Each number is 128 + 32 x the weight over its row's rms, rounded and kept within 0 to 255. Layers, rows and columns count from 0. Numbers have three digits each. The size before them is the row's rms in percent of the matrix's.

# q: layer 17 attention query, 128x128, rms 0.0725, rows 0-115, columns 96-127
# k: layer 17 attention key, 128x128, rms 0.0721, rows 0-115, columns 96-127
# v: layer 17 attention value, 128x128, rms 0.0734, rows 0-63, columns 96-127
# o: layer 17 attention output (transposed), 128x128, rms 0.0725, rows 0-63, columns 96-127
q0 040:194121107088185116149099145154168106130136089172094116105127142114149121134084105108119146170103
k0 196:151136102114166095145150115174160160167129115108067152135091144109160159143127103110054072119155
q1 063:127143117111125173115098184112112101093114134166183104145165106199155070115072124147183149169100
k1 075:162139112123160127142136113163165130144136148092060145127104130110218169111133111117083084117142
q2 114:105135123171067151102101164070080094110099146148193131136150084174100083114117149134152152132109
k2 114:097114152133094171144111129096100125075122123151174108113140131150085094116138153165204170141101
q3 070:133141102153113091109144097165137155153143135141118112131123111102113191159155064054072092103138
k3 072:132133067151164096146145159167105159184116089115109160184123131091162112181143122130121130121131
q4 073:157140110135125087152181126184097137168138089120085061114141155122163166134137098081118151126094
k4 107:136129108162144107127149137173142161188156134052081189132111152090188182185110126120099128066156
q5 085:111114104138122117205069128135180202066111169112095138183126165166125093101128150103134110146198
k5 091:188120117144093154129150147089126110129123133132143038055174128145121130167105108136140077130124
q6 074:146111144102160132083136096109084146165134129113146076186137144146134070077096088133160110102136
k6 081:131120109148114131165083138142106061186147070136127122097149119139152093133092092132120202142149
q7 086:132144144131100175177138119171103195130120123101118144148102175096080173131085195023107101164095
k7 089:136110111175125091122117138137176171153149113113136110115115149118146101170129094125105139103134
q8 094:142131141106124075111124178122133076100159125181138169096125131145178141152176131152133158061115
k8 091:116097188129119178128125124161072158134157105105115140131112125144146141174138156117077115171145
q9 093:122160106131097107151111162108142128058097118107083117134055138058193147088117123142156096116146
k9 096:055108104157149098157106127128108142090109102138160108110156096134114118151149132151127151118086
q10 089:136150126190117126161067139149024108104123108112161115146081123118115095135183114091187127103081
k10 084:113142100158131131104081141118131136126103123157159148091124087124184125160114138198146143088098
q11 080:084093173150117143112064147118095098125108164142155100091126121179151066139166123161182131145156
k11 049:138139080131153136154116141067120113104162107111155142146131114102119128162124075171097141155120
q12 083:137025130086122136084108138144140148173151104140106160133127176142149166161151108170075159176128
k12 084:112122134099099184142144194149135143167104109125133129101111100139067177067189177110118118170128
q13 080:106083097112125109138097116156106083111113144116159061092127175178043122101124154095163132134121
k13 089:138151133124112060121165135120142167117091105085057157110093147070173126120069066112088062088171
q14 086:158111116123138097093118134129135125146089158131112134149166111121113111139132153159091140147072
k14 086:088123122130128128140102102162136120150146090147126088113139104114052136121162156149146068181143
q15 129:143111118116156099102163088180148166128140128115093145113130170053120182103143145134100092158119
k15 047:109116109187051144188123159115121095110117117141147121101119143112129158097148148181177150100131
q16 281:157142112116178102148156108174168158141121131121063153118108147078141164137143124124065079115165
k16 042:083069183159114140108119156081107123075129156178184105122128118143099091101146147162192161133083
q17 080:091119141135201166096110129121145169135145141135118036138167108149134097154129102147145157110097
k17 089:153105088201130121197134132128142054143110144117171214100160179133059125120115109120208186088091
q18 086:166083153140098154096172122113103095171137151150162170125156144142051140104094188112093149100130
k18 074:191079070197107164117112153175124189134124098125102143141143146065137112090187119145145147166171
q19 089:092099119158174110102117147105203101162161077115112168141123131143041128097128130147089141120175
k19 081:093126154146073129118151153157121160174073081193154144122180161126149119109131098110131122151133
q20 096:101143147115130112128119113078102133030168077123146103106183139172121100098129126139166133127092
k20 088:142112169137151116150151103150164120195117167118126141121125187126147145158144119072046104086134
q21 081:133120103088062158161103045153154146092103115133151144134116120095108137130160125146107033161178
k21 081:147186139078139107141135143096134137131114160154145048165135124151161135060111169124119106188123
q22 076:112128151148139112117143103119130095145132118163127109192135116123122108174131140169110114117130
k22 072:069114186147161125102140086111119118116094138120106119145129113151186062146134061110125163123181
q23 102:165123160102128097134166142239134097137096150104076126147104199123175139144102087073082140155164
k23 098:123112150169075163136106131082095097092173104126163156121192144140116091122121166179149132092122
q24 085:112187139150166142131172096114139130225177106135113153102103131114140149115123067161131124068117
k24 087:136100152125148151106113133123107055104132175116100146158143145144186059167144083150155135177124
q25 088:133160115118101159110079144129120022114065098212180134148135115150079164173212159146188118113147
k25 092:073143168129158111141130128123173141147139102101066135158145103147144147081074090170077069132139
q26 079:195139077102184165132142135127126083126099126114148103102127100155097123095149149082082100130117
k26 080:142178156175137084144092177153164177156158168104079115140092197147088146094115112158095103126136
q27 090:129109198091112131071164147160170096176087083138143140162164121189105112106077141069122165074129
k27 087:086163148095162075177149117154153152104198148110104191119127151121185120147129114141141101140164
q28 091:146135149076101158095124152139068144128140105150148101105119109117170110126152072172141167058114
k28 088:152075144116149094078131140154117111167132102072064131164094162142125140179065191073071141131166
q29 086:140208122077118127085120094087138061090117163052117104140106095135137097094098171124114123093170
k29 085:114097122117219112189143127163149137078177101196107116162104143174101141168161162117114102153170
q30 091:037220073186135147139172086092137149147204172079099132089176151129105159076123143182067117096143
k30 089:133110143123151164139123201095180117173092155136146115138144162130121104189117141132119131150117
q31 084:084181088133102166144126117153133147156107140138113119107165124139140219114120122141109106147161
k31 083:138155106098182148139122154096144117119114142123149188162120110122093119095090132153176115112137
q32 270:114135136141085166098098171080090089105114133155201122134144099166103105130109154126180163148103
k32 114:086104156139095173144095132089100114073127147149176111106153117141130088086123163175197190157101
q33 145:106121131160093169098094173085083094098112136149195125136150086174096076117106145139169155131123
k33 129:095113142147102169133107141088099107081123140150168107107172133150101091100142152163211167154091
q34 078:143136113138163065109164110153150133156142120099089126129108155077112179159168110081079096119128
k34 052:121114126131137089119157110149130147114089108159154088173102132141054127146176128143097145102122
q35 086:096100140118109159125155125167175202125151159068104220101126173096161178089113144158095137123169
k35 080:206137137094120106090152158112149110170130169120124130137109125132127225170120129091089072130155
q36 081:199149109169141081103155116162141105173116098085093163138133151149138170152139095105107094107160
k36 065:112131156112153126114139139153176172185164150083098169154118104121185161136081123127036088095211
q37 096:149154116072118064099149172088109120142094185165130078244110132129125150061107138100143169131130
k37 083:119096100137100168112111043199092112150144022115095176069101112145134105121124150139131123167123
q38 099:160140115142133101066151168123096072128103143177137098109153149137126043162130123111105156163084
k38 092:075111131116092143137125100145170171127179081082108169128108075107144150160152104157104121134200
q39 071:143097133190135098159166070119144121163114117109141185114101074111099188091126144146076113138111
k39 069:131185159062114099130109196148148190177092163127137086154111131143147169089123149098115116117157
q40 081:167120126091165158092096146082100102196210069112167156118138102123130060102153144148101117125119
k40 079:146139121119100158087130137135162144117072160162062149143092173171121136120162126131075120128086
q41 082:122132143165164166144127135119113149172072101109151134101138141180028140119160109168126150140134
k41 076:083145094098151104117160129089174171082091102125135094130166133074152092090101136106069131142132
q42 079:043182091089122128128071090150133121099190134118118162162114164120144149130159121157088119159106
k42 088:132074061114153123109182136126144155080061130101075144096096137068132119109133116150105135102123
q43 056:166149203076142160126151114180180125127151155117159179127117145186119111120150124089075154144121
k43 117:178139124088170127125144098142119130128201127116091163170064100112172209137175154095076092108152
q44 085:126068106119110128104098115082120103089139104172181184213170086115145164089117150202140122136167
k44 084:123099109093115147078130139109031150206112112150122113072156116164138115101134167122130133178124
q45 082:125138121110169145127130112145136170121108116114114156083153147120101193108122146172127105130066
k45 077:075151143105132070092120148148156103139117142122163154177068089103116148135137160075093123075175
q46 083:104072116157154106079100113123106090127092072158115093163173167174126101125047128099145101110148
k46 085:101144161117070150147123154183107136174159060088139174143121119146202081160067097099178153114148
q47 062:084172114131116096118148110188118108111115066086126103131132173147165119118142044102119153088136
k47 148:085099145153115142114108116090094135104127145136162125136166096142123074146112163207198149117099
q48 062:110142099103151092147158117176147136164146114099081157145091159093157143122136081128058102120136
k48 317:099099158137094162119098142080085114080127138147186112123175122146103099101123163154198181157085
q49 094:098187142186058114103107178113091170138094189127195133145150104161073150148076126098139160069062
k49 082:093109068108181120083139104145168116143150099158134133180119121108138151159142148112127136134167
q50 078:116089120153094138112085135146090050130134122088117133107109171158134157149120072088156177089096
k50 096:155107111155138115116146109148086162138129099140111165144132165096149120151153105127095113093113
q51 080:104146175134157153162175143153115139195108187140096122103150108090157176153089164155050124133199
k51 085:104154112169126145141123134101107125107135142161178151146101115133105104117117124113210162125143
q52 086:120192150163161182097168112138142154144182123099142137133132097108157101120107081131129122141165
k52 091:128174112123171089122108122114113117167083138127119135181112149172158178192141146135091132087188
q53 088:170161107096125094172104104112135108112154081145099124058125106134083154102112144118149121156148
k53 086:091120150137138140137110134128071105123092167132097088160093143110128110074137121093117151070120
q54 093:104137132082138091123116107145187176095135091112083150149117164095148133135181064120140109155164
k54 093:108133114109192146145128125137121070089167117092136028139116097113149137085141147095105161086099
q55 090:129163184106168186157113143155140114146179040077072180155211126113113171144124154119130106154095
k55 099:092108183159124093076116107104066089111162177170198136135136119107140127104169160191157185060103
q56 079:163154154115103110125154114080065091150127108109105146140142100134141144095142088094188136119079
k56 079:135121178139119145157139081212132118182152079138157153161123255145113127136080139129074088118141
q57 084:128190167150105083158151105145153168116107149153063135134144076070154159184178113120162132113090
k57 084:095147150149183124164140107158112071089122113167181079130080160137103128128113117156083101110138
q58 087:105116110078122138134115111139138120056094108159153050142109121164098068176108111113114116082151
k58 089:151167117148140071161157108137160158148115122094106185189124158152172175084110123100128121119163
q59 087:205079099157119200121144140118138095077114083085128143163169139111163081149111103147133171101097
k59 082:144154179122126115143145137105156160199179191132135135116215134179150143145140131151163140107129
q60 077:139142140075150128107203119154145127089178145146114137125141132091102166151150118114130093149081
k60 077:196112180124095148166093157151096077164131067143154150127091172111095171056160165160117086127188
q61 094:158166161109076180122087165125083120041164149128141143128161120169180080140080193161184138094102
k61 090:181101136133202126139165081092206100128131138149081160133148172130148176188122146153038132104167
q62 090:108111149124156159166115121145130180166113193168132149078171154134162127210148170148118090127145
k62 093:114130168146118153101151119071153083117122194111157149150115107167105084138123104117173165145183
q63 090:112112115166074142091164149066097095135128151193115168101145130145107100128140121186166139144158
k63 092:172156104090145104165129128158177194170141102124081144167121103118183126130089117145068100154159
v0 109:143097052045115160175125118141137120143160122130128121167092170138091139203115134117125112153103
o0 105:192122125104079119132214152152084126079132129117127098145115164153148102132118078116061134093133
v1 109:131113139104120075127126116088105120136134133085130136165107174112144099124177142157167179157063
o1 110:115096134150136133118157136191106121166111151130162246117087121113085132130132117165176199112116
v2 122:181123171153132169038065112137076124095095118091091132121162126096166085121147137196176112066172
o2 114:130111128096055148118094126103151160123106101136149130144074112122163065084133150123166118121187
v3 107:155138148072137130095170106070143134088146085189124161114125087187139116095187090121118106142120
o3 111:196121146102123157153068137117123145096193117121062131125143127138156125082120180126127108151112
v4 119:140177108125129094084142163075108105124132159120096178124105157090074141153184111129148111134073
o4 121:121128137185123133158149138154109119113110131131124150123156102137145151122171096180104174143051
v5 117:171102129186100123085138113101148150139207182061116183120086161121123106099165153132165109140164
o5 104:130105173211108117154173151213202116168122070137110136125078100113077131130131128081145122116066
v6 119:132118099160143069153138162080189213099107132113172111154099086126082106106153084111168088158079
o6 115:135085105096167085125124129139096113126178128115169126198102188126139094047144107168094135158087
v7 093:118117068086104129106116093106068117109135160131144134136112121145147164076167119169134108183094
o7 093:179129132180111120101188137159101138091161186114145112105150097139114135070164181182080113106154
v8 129:136153141116139119188066101113111170139137135102133102119127131138151125200142197120117097088139
o8 125:074134165168131150089110124138122109140111136130100062143130147137142202137147106067089129104122
v9 115:149142115151176150104111098101181142152175133090121124140155155112142129120137185116163104116120
o9 115:093146132164187104124146146124183094159147161167100071129121127140147131177095138060089063189160
v10 114:146112120187133130190090157165163124110112148178141131122122114093094143212077131108097068110144
o10 109:149143131120114095179160121157163113140069089147137081114165165093101170121106114116135152136098
v11 117:135108144128166097136172101142124119099113099220158093061133158115159090048146159117129108095170
o11 113:159104084156116120131082136131122155166139133101113146081142142137148170205110190154170109122107
v12 123:106156193068126119167179149082096121094135158137168169159184078129162130128113069115113152091159
o12 120:153100164119076118101062084169072148116118168132101105152124145138135133135130090070052110077117
v13 127:128143127126153123102137131149161152136128092171122139151148152123115142076142187164116075149148
o13 119:161147137178086115130122112153193115154104120123119176143156094114078161085125172143153162135149
v14 123:170098167209152124133108094116092159129104156074092190153140153080121100129101083105162189179113
o14 120:074165145187142159133130154204169145136131159141196134116045117103087069133132172098177148196113
v15 106:156137187132164255058123040114090160145199146083105184155099146112127113179126115113155143173106
o15 104:038171162141143171124143117140103105129127114137110097143012080129189114104125124130127081137166
v16 111:126060133194096152203108102176093109142075120128144198095098152181089122089104099164153121135155
o16 110:132090139086169186127125137113088128124111135135188162218123132168077159136153135151122146107181
v17 124:108146074061139176106154025187148129096162148084136115113118127173124156092159175113065147114090
o17 126:112196148125082095122175128103159106151147141130117166100070147135050125116109147154132095085139
v18 103:148118164121106108116105145137088163101169153126173118172177124138155111151087116117122158113120
o18 108:128152128114082121103098103131100116123132218161148108135057148120150136095139129092143104081188
v19 083:113142174105170096121171145143150150112132101198108078072143080076174115192120163113101136099098
o19 087:143182117076161145161093164073144139192119090135129102129125161122117203118091148127126155118117
v20 114:106157168095149152095186124128131138086139040160102116066154141196142130100195158117105129160163
o20 111:106154161166133160150145148065125139131198064102092157078176105143126185122152133156139098149075
v21 122:131056176163181147193165116126129155121141074135122130164147113111107139128048042103146143135170
o21 118:166152169143172203129136149122136178143095147159198084136118150096097113121090168102128112184150
v22 123:128053149163166171102144167128149124144113070139127081163153171104079081145172144116139137166103
o22 119:158158114127113161131172141143160153136142158129129206132154136102169105082134165195167153162149
v23 117:125123142113079102149166158068129154109141115186174124145073088096134086102125102129134112081145
o23 119:189110135107169126163083109155084125143186119172115120144102130125125174133147134144145103149085
v24 124:084153085108158174093170105162078111156174162110149111119137146120131134094120141073099162120097
o24 116:088186091141092119123092142113132117121108196147134094094073115114141138152108170134162096106152
v25 117:142123126039171112122190091128132150108147073160127117144098087167101100176110099077144093118065
o25 116:127132143060161153122129113121077117132187101132101150133148191131151121143104099143099119145102
v26 109:111120150114124122132155133128170171133115110211122057214126065163138134133141106092111155170116
o26 109:134150132127165190143058103119063124119163068096135071099121126122134138102142133117155164139080
v27 116:144114230113132090121157152135113121168141103127101127081098135182137125149121084154127121159107
o27 118:204164151061150132119107204100151137182073145121140201165122150130097180098145144099110139117168
v28 118:215166049152083099097116135139126086143100136192151153151091097138122092140067060096117122119156
o28 114:191111135098159109140065137152097146070148075148142117107115126107155058195112149076196127128106
v29 122:135228095180150111055052153100169134200120145134144142111128169108152120181090143176126099151135
o29 118:097126068173166129128120138091132113109110088117092076124165075124232118144126098112091132198125
v30 102:153090149064162137090136129112083132161102115142144090174111165159122117180134122101143166179131
o30 098:119132150100159230128122119145053115143100079150112108119133119115148128101157124132134168136158
v31 116:124138187086157141109100104103123132068193144062090151117220159129207140175144160116147139068092
o31 109:077154163136104154093130110126193092133107128151091085138121143160126134094103102040033068158107
v32 121:063141132119142083112092125125208129117073178116177139165113143153156117106091139153144128151114
o32 121:085056066111124114089089077169126094119117151127121138122143172115137104160125101127108112119183
v33 123:075116131131119087152147143138047119092157153062130143034133110108173154071108150160087140072102
o33 125:120111125123099139125155156044134121177088180136165149147140135112069151104121097078095114074101
v34 128:114121124126132111160145098119102085069146145103137179125146158108165136051155095141154122143136
o34 122:140114133162118124149097120163117125139091136137154121151100111125065128084146089091023152085059
v35 117:147168117073089108196063136149062157097126130143155113070164195126150099082128135064150143071141
o35 113:162122127145104187111049168128055134161120149138155125124117135159123156095123145117142167081117
v36 118:146160138069063128101163122104118181116176146139150161139087107113167135103136135083141145104180
o36 118:195109157156139169104093119191049113172145120163091098115060097153133183148102151074154112092154
v37 101:166136117115173093127166145141053105138053102154109066114119094090131075168173128112107140154104
o37 096:136166119096136152123127150163084137172133113132133129101120148102121118127109163101167177117101
v38 113:163129124098123144108094141065151108111148162152118126177135103094158112157096117135146144117107
o38 115:123063113071111152155123106108103117142138100114127136090123158115179077132088082136194162144147
v39 132:087057175086106155122118137140156081140170158170110175106127173133151109126081117067131149081108
o39 121:103139152035129208134067156119111136118108095136156136159087087165154180153122082192176128103104
v40 118:172133109126089115139157190151163150193135199135145109159140109162089080165123135088125181113123
o40 119:152156128078126102118092136164102118134174152164127118128084132149168125196119114130162150078133
v41 101:163127080162106099084072186144192117141166167127143138193140121115140107106077119146139163128105
o41 102:167163111152149116132081155132153119121123150136186134093112110106107061121124074088200126167097
v42 112:158136094163154120172098132119072120102092096128170105131151144063082111165196116146155100098097
o42 113:150150038089119140144132121118100198135122178134170121189116138125175087084147118225074155131102
v43 100:188120122147125141086169142085126141117190122150180161193175086184179131055120154192126154141161
o43 095:170124145163144098134106104144135139101226133117125135132077075146149087103137117081106074108132
v44 116:127103082126063131088156120143165181182120099135149081158103119166125122138098102074085144195142
o44 113:128133174131137134156129136150124131082135100150113106108113149123100152110140140079158100172126
v45 127:166179111068129105177151010092128199151141148095121078143130119148079177176189144096125124118099
o45 124:114142142170146097117124125146115133148153135135077097137075172140128162146149195137043182101088
v46 119:109110111099144095102115140167137118187137137092119075099105139130150068160157162084140058074093
o46 120:148104133108146163097130185152152126123121109134129129129167174144146161184103114103160115123097
v47 108:104148142096126089063111126121199139116117158158168121145115101122124125119092123120137140114108
o47 108:153117115125143116133091129085106137130121129144133195110136165112159116116146106215194143092134
v48 097:130087133183102124152137151127174101142161175122165196136132102150114069120045104198155108138179
o48 092:160089128085094046136119133133142127125115106122165180153097140120111061136127085108133105121177
v49 122:146151168173133163128144155134115152137158096110120164170157177120095156135117125115113166167168
o49 119:137161123181116084138147117171181124138116148162090116119133100115139119141140147118121133171193
v50 106:092132135098129120099178077159128104112125164187146134096118111146152149120096109123095089190119
o50 110:157143120119147079154110138130100163142064098108125138117109181127126202133115123059111104119121
v51 122:073117125132105151119150181120085137136126114125060086058140123146173124095137096147093175140144
o51 121:078152148150139132128145165071132126125109079108131117130135124154094173122131132084134106162102
v52 119:170160113108102123168107096112146095118149127138078143111086137153120170167118114060111112140130
o52 120:168119144127139144135141137118138132101140083105101119115129095127129088132119147155112154107082
v53 123:155166059124138111132107119134115163070175145101118092079117115140140167111083123119144140071145
o53 118:188137135200127122125123177066145161109112134142149083063141119120122107113094129128135124145084
v54 122:104107133111121186098105154150141076075175081147103129154197161135147139121140169057118164057110
o54 113:077156129122129195152111113105135123111122099152121068116121106143158157128137057134114107087085
v55 118:117127188084129144122108061126160117105190136132136170124149148092157130159125130129133099088132
o55 117:156122146106093134100106131147150130184040132108101109147047131118109148123087147093088092113192
v56 109:153183106085126150141119128149089122078102124205133082143131176150113125095155118142127126131142
o56 107:203194085157128121109130134159088206119164179150150100114122118141148141108143163158093102111136
v57 110:073149113109115157104123132155126170116138121094137082109151085167137141137126095085125152123152
o57 108:082126088118125101100047110082123142092112126115117034120125131137135135129122156153132103093161
v58 118:134130142170164157128171136108175125118162092102132171100142107133114108145144103092119128127138
o58 118:132116166152138107143132151128211127150146094125081193117143142117137116149089127173170136108073
v59 114:202177117101138141110120144061110138137146136176117141131176044100129102163100128122114123139116
o59 117:174126135145079092146118138120100134152133110094098075101124111106142095075068138049119139155145
v60 118:160100077105093148122156158134131114171162061150136127148146123148117079161136086121143114079095
o60 118:186149099019112085121153123160121142119149104158107148158080123128126118096108103153135146115148
v61 098:134195163146116131144063124108102101107131151122081148100134093155123170137135138162090130141119
o61 104:161170150145135105132111167067138170134124128085138128152128100119124137071143126126093147086107
v62 123:155158118107152109135135044151105115147106180129111124106140165077141132091148125150144163064130
o62 117:115166104134105192101075141143089164147114193134157114117065104140139108181124141098124151133121
v63 117:168119133130121157107136115147093131137145109172108079099101097074109105148155214166125105097125
o63 113:093166141073180180126150106096063116222142079123145116164114099138129199122136108116124136115145
q64 068:131115179122145088127200154137144115112093100111095052125155118121128082179169161185134101159145
k64 078:146141076084131138171130149112163085091178099148145158106147114117136106105141120076129104091153
q65 076:149116112135151132095138120138169102163175135090106054140169139110103143223206171116113100155139
k65 075:050169110094100136197087148071115147117145149146108133119110125200143146174140096051155148127117
q66 070:125093153133088145126124160143170109132103113096087166114115169162138131107140076115100113078123
k66 087:150107079146157106135119119130153101101127043176119115123091172138113120104151103101178126205116
q67 083:125039213129088114114131132128103141145113088178136166080116143103097146174133131097123090119117
k67 089:131096131145127073146133075131062139137136091136161120110092134130069141168150111109136097119153
q68 074:099100106138172105144136091143141146063160112057092091104060101102095094142147194151064118185118
k68 083:106106067156115142147149143180101156151127185090120136075171132172142133101122107131106100102133
q69 082:119155125128106099147151114136155077102100125144113108117098131075102151172170170170106165138144
k69 103:135090097143117134125089091141146131183144090170115153097116110111198082152151147207161101138127
q70 089:079098101137138118156157113122138144082135119127127140046153130075130070091192091127120098162147
k70 087:132104144108170159124110133115161106109179160132108098137077068098146129106129205148146097123116
q71 092:137190092144151092163139154083146157154201101097108075222164111157141161128100093185115170116172
k71 089:097140108106119121123126125114137073102107119140116092158116147148149132185140108067104158164142
q72 090:130138076088124154139108152108112113102106095142154146061151128118095144132108115158095123149011
k72 076:130142109120065107143115144103139143157110056181104154099089117105141103097093158226161128144066
q73 103:089193113110108121153154110163095093121107176098160124165174094087093126128119182155121092161172
k73 089:125128187156151081144134161093152071134185174088130095129125091112186122150110139135110150114137
q74 090:099122139160107144143076149081124114143162110127116080138157073140122125089127132147159122093125
k74 103:119123115117094093167092104155117154153111078131139114138142116167121098158155120150145101159117
q75 095:117154112160150144154136122161119156138204101097112145109132112105159151134170123132156103156164
k75 073:120145138113132099140151121125127138091112166104167194183145119149127102145127149102125099146174
q76 108:127195143120135138150115105160119170119092140126177175152120137127158133111100127150121193153166
k76 129:155132133106154142133154131120160056087103170142120096140124127147050126111132194090121121135148
q77 099:132131131147101155126152129163129151136127061135094168047147174115121118101160092165122116090039
k77 130:137115134164148110075112136098118151106099138169130202088118095102191094145101138121135163127157
q78 093:227104141104126145137139100120128162127112140178129180081112122127105169129161159117175106098132
k78 076:110134165136097093096147136173132076116124153118161127133178207123099093143170142126163127107178
q79 088:163158120105128106090122086178135147085068188152129121137121179095059125150176151092106110139136
k79 082:134150130137140153071143184141102101171154131111137136165145188145122096058132140130149163101066
q80 110:119164138137162111112156093154193136157090134182093160185111133109176139151126115106107131082165
k80 127:126146129143197131119101103129168127103160146150134111144064136091085174140123166115143127100169
q81 106:127143111068119135083153149140096159184230129092118109185112058117131151068123176165106131134168
k81 109:129125106117176176125199129110117087177172195112133072137122091153127147102097162182127119148180
q82 097:071133114114137120149113122140149157184102144155127042123117147109182119122118068136083151135082
k82 108:116148075129188130073111173124130148171108123134132090143132144163143093113085090055178131142129
q83 116:023144150144162115135152121146145113089121124132146096174176200147180092120122110113136128160068
k83 105:133167103119164126112089169147148151111094084136107152128155174183142100160106077069078107190087
q84 105:099152105144148117165061172167168160133072141142098102094130185151115085124134109060129140174080
k84 092:146154070133188116097085140121157161127098078101165162117161171134114075104103087114143125122061
q85 107:149155157092074150145144087204139126206104110169178124128164185160179146132108093118153136106189
k85 104:105135148129081087095126122166143095130106100129156054131099188134170095112129117132193122085220
q86 116:121143045093147164108078152093088194166138138118166105136128092126145159071056138147079119152108
k86 111:101134088114128181128128120044084180182161169127118113107138086120146151053076140147162125138183
q87 110:103076130154155136093134159142152097149187174073123125176112107166165148121133071077156106119132
k87 116:064072177152096045161170122132174119135133118138108110125114131103165075196146066092139090161130
q88 117:066024159095088172163168112173094173115102154146176182112135187082114127086120138111142068072125
k88 119:178129158124082120153149105171108066146147148152130119131070141154120106128116108125109099054101
q89 096:140106109162144139069126100133129151105144162098131161181130107115159176104135137142169087144133
k89 093:075076198163098092162172092126147116149152190088103121123141134087124140101148140144144093117103
q90 114:100167058091168133110165147142103152121135076134119105119178066056160112110109166200129095183109
k90 115:156154042066124185135135162109139103152169139131104099136168106132074143097060157167079127157118
q91 130:098119170115118169098161119121108151178178106099154115131088130117208122150145142134170194142187
k91 121:077082139103112139104135144114091127162140105134120101180065117134159186152123130087177167127204
q92 098:104121127174133082146123134106141131128093113111116152134148144111128101117106113101082100117147
k92 097:154114109117063101179103129168101154061099157173103164087085128103096095154150134082120131206112
q93 124:121125182192137113079093114127160124125144134041114110145150142118187145130118121150116143146120
k93 119:103118086139161148163118195136137149188127155121134120083144159142224093115114112139162127172124
q94 095:112153082141122078146153097165135132118085122169089098114108148103087136149211096104066136113075
k94 093:164217108124193080050124137169114079112130138103174131162145171151138089098147115123078142110053
q95 108:158130149131115112107179130141089098105145145135117094121162122117071102150139130131114136111143
k95 111:173152141188145125101162131126087063087104132124097185137184107133166101160140104152106136184120
q96 086:174039126119155188157129146136158159121133089115117144130135101152059136150185148133118096150142
k96 080:133151120188109124095148129174163161134121139119112143154172126149199108130116159144114130126157
q97 077:151120090141115146175114174132130111140113097115091130114147118098078131151209182142159127127146
k97 080:206137098161123151149140167137139168134119148069109118133118120129197088146153123178101149157138
q98 090:126114180151179187121141152111135152122053146140110057140108128135104131139112173159106142215136
k98 079:119140148176103137136126122111080155112123204074162139109112152160184101124080096179099082146123
q99 083:119131115106130083167150099109191090116156118159094088094121127123155153251140091145148187107182
k99 079:159064064153156125160084120146103087144165121188094156081136123130137141209140114149187135099165
q100 085:092199121153128088147161117140155131133172103107102085184136095079121148114156176191119147105172
k100 087:113111110075131110057103144138160143133143126077116186145112121139137157109113133054099162145117
q101 102:093217157132146196155122104128149144174122149115147109176093132121188139082112100120144178140220
k101 090:113207161064125084100137151084163100142100150063160173182208120144161118124128155157098174091090
q102 087:105135164193126079152104175058150084134088075146116123137151127179207100133111096156186088114139
k102 093:168146108144156096112152113113121129139151188131132118174098159098156156196137112103116116167201
q103 095:130199147129121083175100141143189158118081138159160125148152140161146161135088136104156127098143
k103 102:123134144115100108118173062109061117123102152151112078136158138130079193169206135154133176122137
q104 084:141099124070135108154176076146146132142133126138146134127090133103116118152173114142126140091153
k104 110:140160106148173174092075195134180113113103141101123184116103109118204095111108120097148152141141
q105 093:106125126129163148114116153120148152119065146134146151174180156129163124140120100084146119239135
k105 106:155134163137116127131135101133142077126145212051127107156164116102131128092153147154089111091122
q106 089:169203158126113182143083159131163143122141138162128083099149136161129134118077105156167172109063
k106 082:137188105157045134144159112118107163153104111158100102115134115161132088093070111184125116152080
q107 088:115163179187124140159071116096113124104116094113126123123185116174138099133096109095227161139161
k107 113:113143141105097080161167140122098120117130116085129067138205159131062172132142093182096149144103
q108 085:105064156142149142148134075139151143092115172107161123160140152116156161065162147101120104120152
k108 079:096111196140090118137150143140120127140185151153141111154090172125081139087159170152149101082117
q109 116:110208127159161119102130104155165153097142095119099112140128110130157117139186148131142136157152
k109 079:078150130104145172116155154107068150115168133137124175168139140159146122122129137080121150152095
q110 104:136105130139107141109075122097135129114205063107143014109119111106127077101113132171182137153091
k110 116:095097109094141172112125141109053191192120086125141137139125126137130138098096095212121177103078
q111 111:069108120165134148089110132132101121134146158120158102167126132176105103123120134132182157157107
k111 110:152141126129115140159090120123112141111088110109130130144172111190118125083104091151118104132044
q112 105:100101076095137118112196133183100114113079221120136121180115183130108162140145104075061079137175
k112 092:101142162122125074092090157183166063154132174091130135154151214150167093114155115073132097143145
q113 110:184121121084184159118135118128145138114145139128154166137138145165105100114096121065087042144147
k113 105:105147171116088139156134140079190152094180092084121129135148082134104107065149139177138048154200
q114 117:147014183113077127140136116145107114079133112115125172130154097116076130137160094170080065034136
k114 098:148129151070081148177148095172085088159152120122161146137088122141139083136105061168095135080132
q115 121:132142120183142098110089100094126118129116088109139049162088102135209155156143104156149191123149
k115 121:048081135138118085099097147144130187154098150123118106129124170091166115151117104107157153168157